{"d_model": 384, "head_dim": 128, "d_mlp": 1536, "vocab_size": 32000, "norm": "rmsnorm", "qk_norm": true, "init": "normal", "init_std_up": 0.0226, "init_std_down": 0.00241, "beta2": 0.98, "final_lr_fraction": 0.0, "steps": 8124}
Each number is 500 + 50 x the weight over the matrix's rms, rounded and kept within 0 to 999. Layers, rows and columns count from 0. Numbers have three digits each.

# layer 2 MLP up, 1536x384, rms 0.0458, rows 1232-1286, columns 0-127
496387520485427518535570474597392520529500394523626484491539441519472518503520549495447419512496512516512501538481546495423495530431505472475463433481559529509523565553496498516542432466526600508513513522484474441482543454439441508527507520498463602527534478468445498533502513561486531540496494490545529492540482470447520443580454578574655557424475542472373538462511497525464609490482
478510545515503571469503515458561461605540405497550404506495520485424512624438478536516399521571534457518536538492566476636520526476473554604460564506478626564399559517475545518453466534431498484430533500519511405534492522484516420506544452638582542509367564543462432437414547469523492448504574583464585454486439478464418585481517653484553517532386508556464506462554538550495528565497
515434538499412525481504494563520504430489542549503417547434521449497471614459513493445495469500554516508525462498510416492463472459458508608498421516456516500469478516432398549533435484549520593429542548542513500569585489467535509478522521500454526520471542415472514486463490579506563483505515461570473481548459574454499481445493469492606572466591512431479490484496608455491469511472
503536444504505520460601508510556515486520439487499507560612474474495505542495502546484518495467512506519517478492405531523517564464489415536415494418456579515522525599547484573477430535569524504578474548536463525538358611557497491573517467463558562473542443511435456483505506600445547559483465472542459521516445486410354494535591556507484536488536450553471451496515542579449433614557
546551493430534563477454528559485506497500553425544495503518527493534546507438528492474476502519507495463472439528449438555532464436464427530483492429509507467479584537450528426512446531510608555411555487475518475545563504478506454455477508560434543502599482475450487457416467618527430464490496536518416515526488560496460493501471589507467556461478498512422453501488568515505439499533
542480544490472585595563516558492475572587542520627433535439512469471473502539484597493437542583520451495549367491435534496466527488543599423446510498488449609530445529421503556479501530525548523469468546480410454535444496558528515445471541504546491468562495464503554494507518488496561531497552532555390552475478532471545468501422467489549512479598541512501519465659574448462486465544
529530579445503489506489539485530458563453577571488529427542542493484492524508527477550426515513477495557613518518499559531496432476582495601531527485467528507461548549480588567498485398561548509507536482451484470470504494439530447473530453557513587547467545444510515449484538525498495492505545462560490512531547515440551468486506568482525582515478530540459491484569465538492524462603
546447507436432500458451495527465509496538469508542471506517508466507553502438521471330512587549528427432536508479427519568500498473470439544463452512522481486483591480564379500520640492459552516550571466576519541541566503411539511512476491497491530611481580492384538454480512610541430573485413472538464405386497458511470513553391498598447559494558507493473464504497575515376494438651
527452595515497529550486542508561460499544553550508502480557499474534531494419529480462533455583432515528487476476402612581650546498439513454491593547437571522531542513429453470470529578450517499438488588615364448591509528447493518488502527451464425548467473516496520474509560505436503516414521451490449472537451478424529520482475486464475596417447489511455432509549549460458476562565
527445516502502490539463460564502498587570428471581464464548487443547436494418479487426566535532590520585586511483513465485491585488462408522546517593464577489459431443486526429441491555483520507490526449547496600397431557472500430419589504559533474550445498416504530488466466479422491479485554471479437463515479487501464439530461618511534499486546530538482474514622564562595561544566
561455477458502523447549488490494469519497439470504460600437611547537477518511493490494507606488537479576443489495455592475522471446486440486435526481550474513423487568439499542477469460475490545546584424505398479503479548604513468464510412542540460568544490546426516446433409534533513494397419502550527501457514444489428468542506412545491464546555504488492458524487581460546491514525
572398463546539485491498506511563466534511461539543532547531561566491453482474489539497563496535510477503438492479483415496444412481486441563539483438538488519473389533443535485453479555577610498516598432405535435477561467480488451490510468540510462536536427546472549517464528558500504537454534451499549485482431552445575452557505552590492532466520502509545392474526513453473559559513
527414618572401574485501521542518431602549520550559368453601556441467469580454599446534504475532472505465588518549523526539623436491559515479550475469453478539531578670544558496483458603472553540498539457472616562520455513411436406397414505551442564382482502395477490652480611532530568489449343541538518530576516560465557607575521479630521473455497456554534505551553532566450560483538
530343602519399538532477538483516486498450531523515563559475435536413502527510574608548542515531563478565449556476533519475444452458518542497510467549457544487542479594512493477453499436533487444449523469554447481393532532498574454513516554607526610539539482535433552500564451508492508565430492517470495502489415461517568435403493463454554469476424503510473478450530517468450492409498
557451528466544461503524467522516494500459480466588528594505594488514505552537522532528430481479501446513445486494518473451533541462447569471529507475508499530460488531487455605527511451479453590478549466500546409624452460439464523415482500488395420579485505505561493541504462466466441539520515508494506466487395479518517506530480530490519521539455545534410523447523505409559510412510
494416538454441522490539570535493568574561452507583561604529535478549487554484502511454478555521538473483513523425501466585541482503460425611501504499516515517541496472435532473538455486617527589526448449557481558501484478569464526446567408493460550493507413517441548468539504539521472512438486534503576447515490297521470518544531504563493499550447470481541461459444489439538537571462
522509517529375644475561523467476506558505453496508518563524495542441522547513534563428479600618475450481545522519478483436577521500528460502529550422561546581589537526464519446487556493477470521475575542547549602445485451579480379557553455494460612515555502509431448467477584580535461528446443522512525481503436471588610508475481475493566457514555563452548450479531509440476530553511
480498522499462520528436582564476469511526560492519517489466562484487494589470561534477421503583553401478525388484435578573537493453507529569598486509468527578491455482529476452629512521542620594387542508506463460458528520423397366501601563482510484470540564576524531478502526499438347583464479438528551466557531504507481630616435537532509493583552463508508392536542473508469432440608
489504607481550607458516546477579489514506506444544473484538624513469480551554583551538532522589450453473641464536523442514500439508443520546530551519513531577532488519523543485467453390599499489485407439542505536467595489435508429478399475545478518526537478512503392513570567581516533499571492567491498513482472457542430505463380489615455543541578515489518482482557439556381526587512
509422480475547455393538550509446383537555555518529484566432543504449549471488541518473455507396436521623535458461594503580418509436499497566545466467462502447550513570443439403625542534510530469516424550551467565496411473448481522427576518549499598484488479417488573510446571494485475493429524614487486490531481466475515547604432521454539388459486452569488537497609507522499492516532
604483487439514555499525503397522523491483589520486514527535540522570457554417531439499497509599574417406416467460482518550463510510448472523482480539473512497425565476462518429504507484490532477561482471496479381602546565528450561459570491491480425483505516416425608504520472505452437522472463452491533527469473520447421557490530452523473540473470481501520471465592612469530528528525
487452613419526528528531482568519541593495411532533379531518540489457486473423454502431430487466522522493355421504459504610529458493535387515377542533542542544603490519514532560541511570495461557501377520482434533492514594356460529544546469496528469469519606512461518507555403407512500494530431523436522485449570466517424528491514481518563584508499507318524547499469477438420516526509
555398549476449497404501526423467558479482440523538527428477496513473507563547564497466476522455471508465448538473404441577440482444471493521449584511523469521572535511448581443523548430543559474458491538491474515525520451423499521502599523466374410532534487550446476553493485433566498488483502554490565491495482495407503564469498545373485569505456507458448532451480525478438543460498
523439560495484533528417499545506467459484567504603631542539411489451490600318499438452523507518522401538447416567501534601441518542399577496529483501592446479372461537484549472373411491514578419459535446442513506523535526471420438518478512570412531481510561558523543530539551554495438571448431484398515449478496482539403520469509561617502551474407509493479525480501499548529543511551
530491508392621487478521548494521442541511541521515570603522581522546444567457531481534556555577433499519516435473504427603527482477539488484482554576504470540505542589558499551503483426542524504554493538501445453461526590521467496471515516418468518479571482565540497520396584505499522514428499452510523600565474455491549477433490533492485525465564519491507409496506502528548434501568
578424492470489498480479418531544550437533555490544450438455551550581460570536492503443474472589433534509442426515419506447597489412478486467419588494446490417430471474540556489484529458518491543507381486519573545469553427560499501493456498460500452514454445473510380411512485598533535499388485572488491609519422436370474503468494505527532567480542667518570524491490552486435585633484
608492538475523476402429529503401502512547435487556393486555583484475411517501504527487557508473477514469534389475454437556449612501504489559473494503488487570495571546522525542586497504550533561501518526530464473512516536481471509442512464519435534451513564549420473459502519548472404453445444507501471419505470462396398560439494498511492488506515577466477446506536539453534510499474
448455494522563467438547530441467477450456486507553440473484448505552551541488570572538497514658554458471459522496478506429530528470531435428414472432456489486403454574488580420562535402540576381433521436360599432418518528541467478433544484585454498512539488481412416489521494580418487457453463569506519500522462434558506533534488485513536460471534491553504411451484521554540539490485
524478526469419491472456518585488529516388430512601523595499445539576404519429482511414575492502526537526490553517428409386517600400518550457439473467500463530401474489475546537555505523462565543485504529539546512483485537569549518495506524569463494540522422576494578459478500512580492507451484493521439447500431433528438412520437517489532507484462459508432462453540499547521431515515
667422523420496540534453464567541526518486616584522488562520411481525455483491494650520392477471523421567481523501463479542617504479519375485511521549510456611424562510487416475510448471552528517432468439492413513482498704644537492537543525450514514558568434532453508533418469485520461496476463470579475529611534536554459474510517469500461520467541496405517478454505571439503483526452
563500510497396520491483528534459551520469501505564477553491519557480472476535491549497463423471510412544585488423485495540546513533558425498564451506514510552561496512464514453514435515523496468490491513488395519573484456561475535478538496472512515504477459468468438455512496424567517476473476520557520478512441474463549444589494482527536509512613478503509488464570638438471571514500
611459491510483584615464544449485536444534471563603474402430445502437544480560505476535512562559539475506506528481575476492507535520505521520496501547473507499519525551502505516500441409531535510500434526519503491494462495448466472505419487498467513549531561434432503457389491539469478467530514468524475468566454490471471411569463566534616546512520492461491469421569544533409507483449
513579556502604460487590516452475423511512500535515467623522561538511581502476546562456441517464537484506550499481483462485510542426520450492533469391467483496442451516545510562507449441524523518516471470434558415504551477522487490530438418482472536621517462494563463516452516524496336452518517509463413591489444488502438571453542413494558568543475560485492507507483501362548508558590
465479513518489462451455559538530548532565419420551502463471510569460528544520504496462436495512605477549526437613492432544514474443495493465517552492497495439558486499491538572485493500506536531446465522503490485458467544477434436469485441491511517542514573479475507539438471509389508585501482497547556530475500535481561558472461499505564454489552612462521552501504488440477507555503
608418482428607473526434556506470549385484549468518552561489517531512580556488439493498450567568445350620470389473547520422425660451486531536453501526537471520544430506514451489463400493484454463489566534531505455600470559552542470514561548433415444518608535531435585462481474486482488492481433453507541499478491438514488507458527495551539543507468498460555436493568500499468505475547
486447513358446531402465465582503454487451399445560489469491474464552551514378541567500583556537519471415457507547520391588539467403524498524432463484490471485532468524447500519550567517613551584540480505537439538447603492430495487507515485513439558497422551459517587438497504469498471468511548518470497520445500544587477470465416538484546601493500514413539408493557586459536467493499
537443469508521552440577493510543486552437460444471444495594408416558511495400535425520498532532585535365448496545388517500451606424439473565612533368449540518446403469508443472557534494443466500478453465430443539459490498454533467540563518553502406516565527536453607492463522514486469453415398488505474475465433446491569459585511467635547626481517445518500467558539563521404442556536
472528503532482543517503540568611544461448617536595520539468512506462494493345605473439509567546432476449501429572471562506473400474529556560549579547410611426513534535462445525549513603575483462504510439586473474523493565545467481535455437454514541606453498528580542562506596474523445534433518488485465507506403414422526517619509577510598581545414480469436500500531434599542488518533
512520483538453575476459535562456579566535478530509450495515478446462526570403540455396573589619525515521436532568533497517597531485462492482527603424505537475483534471509489449521603552509442578493436504616413536515521488501521493469563457560576518612535480467419434559400527547503558586463391525525557452516501451540478589545531514552429554519469539472540523582551469539472419513535
558494608475509525467441461477485460501511483438551492544521451418409436563498550500528458514502482417514526479463460501522505483443461398456472519509592545491437515463519496472468493526527481465561450496480454513525521497554500520455468471468474466532570456473564379571502559514478476465422436445487526512439604465536531478530491456503525456481452475492479508440484576557521464526533
513506496462506517587409549647461526447558475478628477456467492501529541594492451495529540601430495495487587535490505482453597559497485492495566437494471489539486520501521584541394515426451501523531469438552481517428498545516512298435487550579507577492499444518467541497459480544533518462354510517385565530556497437439457513544461500474513500480518414569431540515437529570452516501538
509458526541460540439457444529481483463479584492593605498493482500507486528421549489415464518520469493554491500532468514527536435490524490476480462393504482493541456543542531533566421464448612487520529508469461349480503478538498484429481443490477513518502482591517503518510520541477441438470500486436498549598452552471520514424524490461483604517421527412455451468478519453526513528603
558468502489461564403462550479581493534534496558520448452546497539559530565473507530455519571495567515576549535449424456586448461493438420602458475482536560557538554554473514553493479558442539416443540537515556598461501564406447442487464555526565495547530538508433443552416389481511494515459460500478485490483564474528400532478516569511532531445567476397461554490526544498462490450630
510374528494492561493505535511495524593474450637561521442462552534376517481440504566463466549552480493521363478551470418512477582485480565485507462563572526383520405522455521491485429517508508546509476549490420480492519449420544475505578549546491544479475484525553446428500493505447502486463518520460592385466461519558474481494471631479448570454456455551452444443480530452489397599435
588592495490482606456513590536479409442494498505609499540481469544449380492470534494421548418513578473521472381539556421555512476480473556623527556519423572495468576572497467479550537389491505451568471562471463474477572466499403545510551471514489545444515410569451479455409479480495498442480407509520483495486441462604433424546479507598484567468552614516555458540463568539520421528503
524353532533474569429475577486517377546444503507558539528598537494504494553520492607555511461568587469462574484458465512565567440463431424480607480406531466479494514520527592508590524516591505515433497423466496490396527553507454460525404525441488530476513514567567449591451474552470458508470473536494497520481447484472493449572488526522568536463511501412463369480605539445538600502662
612482553476505526498475457460527501520495543449509404541552505489494466634496486530500525542466572466504443509451523466554496540446468494497489558501525587533460555528533530463477532536498497540499621529496538492457510563550495465372429522404481532494519502429486509492448534496492493520482464483468525560412521441452527456590494523491569455419478575513449486470549548490517524469566
539505508413536495484441397532587520551449603457551508519467543514441503510476472452399514574554446491450512524550532507471442458544540560577449568487569494473487465467633521523490566444487493482609428535462524552475501525474485488551441522498425514596428630496502530433510570479513475483528551545435509485427515437415579517524476453471585551441560449560496556483513461474488479586566
442488551529524494420513459503556513548485498535518543633523538582553402547456573496501542506551522492515487500576474464476496456498537431485517499456542584418484512475488514441558506508559533495530477439508466455536506598488557477483526490503470461483455509483535532547507490492463532566444441482527530468532471393439594597551544474611517472413484486543533488411512535570513426579514
524468529475504596501399462506423518589503511409507526495580529407380426606489545374525512477571412396465581491593503494462528500460488513509483553495533561517624437452455573518472487421604487476529609429507463463503616481508511429443493495485420478502466512536492519442462487456528507426490484473536503481507451575469529478515495495503478603523545582601456471417546510511491516593524
605511543496439467524541512458516387537455457509583543471546452625498571495515585483480520471491502533535454441582513408496566588479555516505531520487521520420409498496468447610483506420564512515453516541504481524549519479483479519600473424484520457524541516480381462531517485501538537548508420501501574493507433471557450560543580488505538594474473465420518369418477387416522468570495
528507501522475479548468470624543527450491610615453441563500481540448513588468555481580527494540513534543498458505514520432509593443464465520580370520542616463495463541464441488399520478489457480483487463548556522552466479509494439415456481657508515482503530481465501430476520534464513460499469473539479465551482538638482479479502466426512551495495521537507518529441487462602503578527
524463518476533514436561438515508471511499477484481440605488472497509526600487455449486481581446585456557493503517532481573539445506546522461413530486472542576478519540511484488524477491479495509504427512552522470494558536592494496538539511489505454596521431450477575477494452568526479486513502521541512525562483428553478542572533444519509487506530513467552512513468502418541510518530
589463544510520602539594536417433426464494461443547521557565617476442558493514516502505492542474583453428548473514526504550566576461478470499471460471510428560487451506520381493525505510511474470506455517549391608545486421559504446520492453410479557580486424541528493491519483571470409481472459435495542526517497425592514468517568512620558565541543502459537372465528576467579529649490
485456495486438482455535592432568459418613515523502485605560418526356611491493578406463506485591499515514538458606510453526535463467552490543541578527471585442455518551548508515497496441538463456506533503577520489472467471486485407496467448535462589473460491416510439480375554520470513526452473521495459563574523446516437478515479474459656462497479442399468431517631503504453477556444
# layer 2 MLP down (transposed), 1536x384, rms 0.041, rows 1232-1285, columns 0-127
584530467518533531465567488400478448562430510514525462551463492407434489457533457411500495433576481483520551447451427469474532508503573488475520510408502428526543454491573536560473502451547566502461523454525525577548472487516443453516503408461477487463459495506484474439512482511515494515450511595429446530423567515453523568484536515511499529479535496571577443501466440444375485626396
396544443476489512596524464578577477463483631555519480590513469462378493549498563475468462360494444529555464579503511487418456508351545600483499458490470526564428478500435507442566426482415411511417491494434514466560520455466560460512652380541586548478550496582417444439455382494529548368437517484473475442517494520575496563569490518520516523607539569457578490577522458572439423544489
428501450554458544410486514500490472431500543469513496434493482445526559596506457517481562477566530445501612468525491536512515501541508498541498509535523584576557452493491358462460441419564512566473489540488617477506503561572419597502519507458573500438433552558491523549448526621475452534545562500520408589553379525526497390435473429505541499544527478498538653551413521532433547418385
585419517520509495459449539508475436461505446566458482514377535463555511489532542478568497512522488516446489511483528470556497515486465456495490472381499489511586630461498520417545436496465490429488484447437495476512642550451473614473453498454489482450515498470481554556435495362495552495537563520511539505563527572491498517550507496514472431533404430443452404521415496485529404526502
445510490516433497515499508567469454466479558563479505465445486491511506520505540499526464533458346511514470490497489520525522506535503495500551529395497459407524475534460543501481474482605487600522494535500486537541515510509570543503554486442492478550469449582488496444427457493417499499536565479430453440598552459556485590505512482443490492449513456492517417525470568461565485436569
564463379564479509486508549533444608454424540500563479511435465537603493522513522433570427435555547518477529501553572493453562519461423455458594516374546500552432501576515363577495523468439460505492549522519489551468579494542526560431502488419598520424519564545444441520550532566508511488550531491485585529514429490580394587485565439500428444574607433503585532497529523491494544470478
502445489511444524568461474556565481485579525506509535419424415567435498482500523496534441480532425497522524546558581526520511515449543384586483582460550545469535461585522449541434471384507504471460495476482480417503582479441522487537513528480631437541526461401429588462505463487421509520484471450500480497456527467505519491550535417463469608543476509502454565477502458468541504504550
458541545524499525412555552534448501500531544497447552520533477531492542483613503495573555476503474507513574496564543493443562507499564450486553563461468516570510500532493444554426412500537473538484404491604551524487490500513515415484481472573527514440466515533595491429502588542514604442570541457483584457654396496500525428554551474523514515541573506575476540486533488514497515481476
515523519545469464473478475519449425512564493420461460529559536439447525524526482500429460431379485506472553538484426483440597484507558521484545602477548479478612496447547530477543608488537440562518462402533512532421529562553476542535546395319515610468510567537539438628403426550528479460522515511508457512552569487523566517537400467451550476545417473470467416430492481524460471519485
577444554546473498603489611506539549475397531431425499567467571495583474502532664533524372460520563483516557468516564547441467502455460451572553565566473465548487488405471428488499613534535449491458478377539585537452515552519580570508535438540407455480501519478536501486485474556530445464533485634480527505488484538495531491529547459559436495491478473559482487471603471402612478445558
464484456448464497514563507516489514470458494577512503528552481577543484398555516522485486556437449575436486488525546538555480503468502381439492528428520366551454456541520461524488501481542402543602476523469513482512484509438502511582475500425502480588547521476485581524495490508501543501467514390525536452475500589549545482518545519540413592522527394452486525439558543452595474382435
612514465351543503591524497471467448425584531495552479477498557569505462456444440497490508507436451540488508449468516480447372517519478532539554619507536543517426404466467512507560552447522482478442446554497457582570569528568462481539460475488639495410496510511497538555457513523541553515558569388432486501581515452595455523462457602453555517468488505449555577546502430490517404485521
396491635534531430506532589451513499488528533620548554505442502614416604459439522402428493423486550401444521505542490426550465573454507508502591496493557528461494501464437447488544444560521613471452529470546504591543508549522527450493437449615567490428470533457474505515545468485476557627433530475493560519600457466506561501424574534534493521504537502605567420494471423540427482547584
487516494496510405531553470477506521536536439395395494545530494445372549550494388549483513523499549512467486503514528444460438573436548525561507524535483514456441435563481463494596609489491452534516541465369497576478464435496566543515388400467445533448546508444534521405517534471468457514536464524494530480494583455472537526458501526524445462510451565444507438558514549483490520599513
517478571528548461523408574461529619523368504581594490477505502476467507494581532545503467471473481458410579506532506442532552517505472599534507499455434486578505465427500458466498457577558528559551547482490478487530509589498454535513450620500473517540401510511536570549461555468463493477416487472503576465455556472431528531427507490470393526522528465408507502505400485473517357419466
537404480462513481500446416446547547533579522471502435445431523463502378509460518449494495552421511468500507456636463516439522563445446494418494450496465522486575510504533541459529485489540531513483588549471519497472513458603525524586485474368521493500460523494479537485546433434500491502499574468525413556408477494561544490459481536463623496518475486500504615456540512482600488543413
458514472492553429491469487540485536451469483551525589508525497426489477502515504502583591572584516550467572458580512437468527396496439550468540561561445456467528504492501520462520443381512529560446515494528433432542543474476480470457666489566510540510567600457492436580546466485474400533468520458498466530478462462457506504429568501574396492532457533566518506514449510538491556466491
560437464538421558491492513439443434590558510476535569509632552405624384466490483426402502448486583543482509408419404491483491554485547506519475468383529460605519530466523533586526519481565509483502414477382537415467483392479529494467490503414486491458559490550554381593477520518541435466443417447498618485427510567503442446536610504584495565484513415462526491470561501488424575462525
500446485498496476503517521554465511500435442482503419560534480462538519544563466521498453587510481536422392545452439592562497563475549495499509531469517504508451489530481420464476410491456459495567540483449488422526438566541531480545571454411498489562471474529530515557496480458406550530400466516505551482406438504506533543470606512422458480406512489538390580495475608448510442498523
514411536567501475558586546579514482576491509465475518455414458522468500538533501448482489454480579500450457527421511531551540568456517425492412518501554498564479569445494500540532528416480515552506550530461533420428556493534407491491533484527521337524575526526561448515531538531468428526520379543441489460509459598439531506533552392515486581502490566465502489527536501565575570478487
488437486491454546387466554517535532432475442468468577522536538509440573489478501511589560514461457414473554493499515490538597468555495543383540483462439543536504457446439510410422404528551539558564499410568456487512466474507488447485501500513544543515436395546452492529474487513420563470473548361525505435573478558563472501472469475550486452534506530545552500553448594511469482451518
398524488486582544569516465486539505512438495555569466473444531495460506506441521553477439553521455481543513510509502603529441565615448562409529535517514470482484564523455500439452472486504556395567543511593511504505444466599488485566507553529486534558512532496474466436537432506449582479487487478570503590435542569414512525471514547445621526399392542530510529434412471474574432490482
517567483535534482491547455448491462548491470440512512456532397544517522502396466555443483446528497503479437527562489578504479511527592544535600491552494521455468564500500516561497523533461564476486426470452508471554448496471527465467371541555490481467430461413519478456445511606523513524498503568525505546527502455539515502519569457553525529467443473557571525512509416539465502508489
478481527494481589565438510497540506454528494533474454439362486561553636449458381454445571543375539539500447530619468541518478417545433549453493446452533444500443470515513480502474492466517424468597535551522497576544552422419584585689566562541504509451492485573557545478595543609568459513484507437501548417505455588484440495508575567497483426492410488481455575518467549421468542505508
506534501502421499545502593465552400496462510511440471589504457490494441580509504560554546478444415495469488498604558505519483540447529365450591580530416539454516540550516489474506450486493530489517472596507493544535524447493532477535460527523579520539574514409567450512519519430476491533505474531468534472455434491443457503552523533446506504487483442479496496498525494460516450535489
508482469479416488514545463446496480497492494559481549538468469421444435515502509399477478524486548511500494542507561500432470536438440380483507562470530515466501452380540572552531410549495462529566525511554470502537430451457497479539400402514505515565436507426449483437591569451536509568491398466495534384497439521503523526473541443532483538533475541481450438440534508478514500531531
486492513464451558533448544537526433482502556488574383481564482504500525354479513515470548574492508527429485412570521506533450494422530462519529535551507480514530501515502456437492542433460473520505421492529522502536515485414521474461489492469467442411558524442492487519528469476470545559497421497518377553462487423537525471484474489517487352491547489466454485530569531501498450505484
543519486440516551510507590472459540509561578441507535508554489627457540585620526501570546551531610612529547550475522469570508473462508508528481406518539565511518604475560511496492541407480554436509475604473588507491475533472511398435583481582508417445502574404533560561551499475538368462533464480469489440563525448414488465345539476510611544492532442533511555402501556430470405567480
529443523478509556542604489514402517526431506478561592490383500520432584436488522440505576461464520473471472585528559368523490559485471551483435387460535523444500537435530460519489555562494420404563460476456426452428585460547442564528490654500533406581558502548532470530501422402508509465587554505540505447453528408469566454402420483403511498543515469643480462390506522536437442528542
539558527486464537441500457529529535461514493419535570532489491448414505461479446570449497520487565483473527509521601387563476495501449441614458438414461380504494530494433476521501439518548565511391478565556569479570380615450452556624471554417543513503506484497489614472438406528502533519478484518555499459474466558563519380489432378472541551473551481447509502454567570511453603529524
480530471468516507487405484634557596566533539615489551553487476549498502553561445472582492584453426549528457471491430568462531444465495472494557458493565434524441471396463491556518540449530513454469468488474528547598477530444519550537486459462437438453485367546519505509570576530440472545525541469483492478549456422457505437440513421432461476552488500510464548469456571531451455461528
434480540515484450531509428558495491503483566492526556514562462516538452564555544507558578551519489473422502481578472457507515510515515458448490485492570537466531422412562516497433502503469509522509442504474570397443547583441455530466562492607604424512489462542498524538510488433430444519539440544505554568509396560486511472533527499536483480492445447558512498458503504536497553545384
434529565586500500486444525534430519519504584458473441539490404603517609480502555573537511601478507511482598531510498485544530475507549488539566394495584527469513447498471480400426522442426570506454545429441506527497500562440457472422508496567453497514471477497540562419445536521504436541523505540485508480582492535520422533417500458557511587500477505469528508492409590451481401449589
487496504511523433503448498557589510562548530497405508464448562528506477511539450460575528499390571502536407505579555498483494375523488401504458445426451423576552505488495519519588425508469462512505434472428468496522536515506526524473469472507469399441468553446496476483472511470467518491547584507506512494566464555515516440399504555575489480511502495498501491509537591482537496475487
486543476523482496604423505408491523540490519380502440446555435442575613527435474476436568497527561447516509416462540470446501520492597518480447514492544484453491425495471544478460513550450473521434435401491445479486503487528574466569504502459447530506527498545456354462485489586504384596447463476445562537454509485437507608476584568485479507518407390483570344530498495556474529428561
430581509579431435532502424546505472451563473429585604455551628466549556423497522593493557550469513408497516552398478494543394508526438524545442484574502517506452548593565578514491478555545452583485493468474494479506527516490488571438444478510431525458463495534491581459547416486539468533594507504336416475564507532534434453473518461521563479513525508537467442535481517452495523432444
566478509531512538532529514517554454496568510543503545410579462472464451475510587544537489471519523516518575451501485540490451521492511524375383589507467481581553465499478408429538543430507480503549511541531488386521553530553382564384429503530510455500451561462538560476441584559514504511485533440526428573508534464494530523491475536457556587468543558532514447585496399573620591407464
508512522513461469528448444619562469502465483517436473407502483467486519485477481411491536527458467466406501497446451523475448401491370484636472505462447468589430485464528518508568425524467458475511588477497576456574459595509463516516457400448532494489451509559437511489515473532530501599426457474379547484543463480520434532439412491531473453503483587484423597564452488463578462444506
429533484400634518482497358477504565535492509476496548573476427608447473552530547545504426565599411508440422593499521573539493492501446473459542575426440569517475485559560463522560462506558502522510470540504610563625501456553466432537452521558527504521440527423635453455505583513530504505546507450466506364524491446529599527466549471531471503477463560606435486479422480460489544415548
456530456462494506530544417532386500451473544576490393475444514525485445435504483462537497425405453474497455525561476537471551556471495522436533461448502461487474473521523488428523552550466475571561548503489474514490494446456522535613510450417520546490502514560432454519552417508492505444583529521530561472480480525468516459493623549502418460535554483529404543516458552505537433497493
546577529476508504409467465535496437420568477570484549507502428493480496453585519485556517514493498527632519424493537496504507473451511375525398518500506565478535539548471575448516445513455488557480530525500449525461461579544539448559474579570565440494506497495551583478549514549568603529436532513453532513483509548442480508477497480501411546545548505514532448476414505511521486404520
438584558449460421565557514462500515521570526459463537549488441513586505518472492563563545478515460438455457563471460551510452512522422503503501602449475538636506493471472478592617422504462462465464556501544505449534455473497509425431461426535447606478497478530591406482486542565575484505523519516447585469496460508512464494537390452542480554508488440536536430481467459459559490446474
509549525506543434631497511488449509473482568387536545463486478515440461431512570406495494451471364470418427486553491484465529584542475551386542513480491434579546433523562533438503527522553405549465427483566499504480470446490447488433522430548423479478484499556594517472504523502396530472493587522465497479465441471502566453509474444482528526457502516588560506484437482519583493575493
448515461431496496628482563507599502605503540483512528532584543555390511530612510559516450488477511568538529504553541490518586467523466486477460553474484512547474454519509544495480456486583368500541494494541472540487525517511457403501413486539533468455498487534486451456479495477506442538535505602637456470509509467479548488474407424517545478462522465510570508457421453580432463373542
543601391462460478404473527435497484543403454545504516459479503456536474492501578501514535585550521444461509529388540480442471490569483512511604512430392524521566423488553428399511495560511502474575483516521481530564437550507463631508626531546528474509510453519481554526387551477481459507519513596537512488447482463534449444552493414478418538434500511605484489471550462544540523400501
502464495560456532523514633484457443460478519490581541454571571565549446417456498479537557583520464474451477492479471559518492477468515469443542521544510448486480583514539430462504470489404529493545556504424416606491484535422409485549484467511523438547519585504414480616476492484470531448502497474436494487492475453470437532460519528463543518570429518496443469532481448463679547511556
566483469524408561525535480475418485544434507503566454546484429489500508576455539491545527506428478424466486525501447508488488521490481473483442513472448438473458482435433499424546452457407497575483454533467500525551458442512460500507464520519490505561509486594457534474486426535477500465462476430514566493408497494525442446515615441494420479499517479564551545484470533465460404466509
545523540445495483511413517477525552510507507503483516538489583465571453457405510500443464525486370503475438568508511527457517524576524462492536535444545519502538480486418467437436517553438440521546523553462477486524487531535522666500504530442470525394497521545463489478488508472510604584474608555464515460486506454511522483462580451476536390489515383586525523466541524405587350468425
488478567423448498529445546417513513404504452506483523505542507477521383490402547519524488448530434511492588503518487620433509467471527474542496523486419545545464470523384450492543499518425564504518519502494516608475492510483463476493533471415573536499496528481485502419497458407508520557587537462545584486500490496545442453561455586493568481589515464510535573502545493572499427474436
550528515477474538473389531584428571543524483501435523450581507461376477545514542420529520507559441519400460485525489440446496488454448549520487596528483453539417493412429493522570476504543455473396411516576454596575471482530517508456475586506465456422501421569555567493484516521465544500503465495584534466461420521415422418521545419506488562490540449437406487502531528519575543478493
493532469417548518565454484516558476620518457469474440548443461446580522467431511464450537446456474540481511475572474501453573534498559519401476457455533487451541490501626558465524592538434502402509477506482545491511475501512504500559501510441499517550540572554445478528435602401536468528429555478405504484422495564492515448536442526490444500486585533453527495506541465478484427506398
422516559530547560556500501479483522442418476495505484482482490453489528417429440430458531398480598510549515423569440501461597379448491541499448489538540393548439421484490526462490514475436504494530484510418511582505505416533498421541403509461500386524539513537508512436489500502528560375583477608460588550474580459538472486512468447504562437564524547498590510578530514573477453566531
437506449521512489482527431593579508423412524533534477502488496477524482568495426533514548473493436511528528516559480570546566485505475523520512503435462569500485479514493544469431544535458501453495469474385544463510442473441497439505485494473474547454462477448509592511468493469479472507526478466574582457502472487532461426525509537595476502437533465507469557638476454509457451499554
499465502478478525543505512442431529444483550447571474454428493430524477502567379474503444552459543433454462422497450509455441563472477487418472438595491486506495546470530488454510414461336551531455442428543421547630534495447449535591567583510390522500567515482444602537507383447470465570460434379425414521472501456521415426431514574472461534451466478586486552519496525548498514433399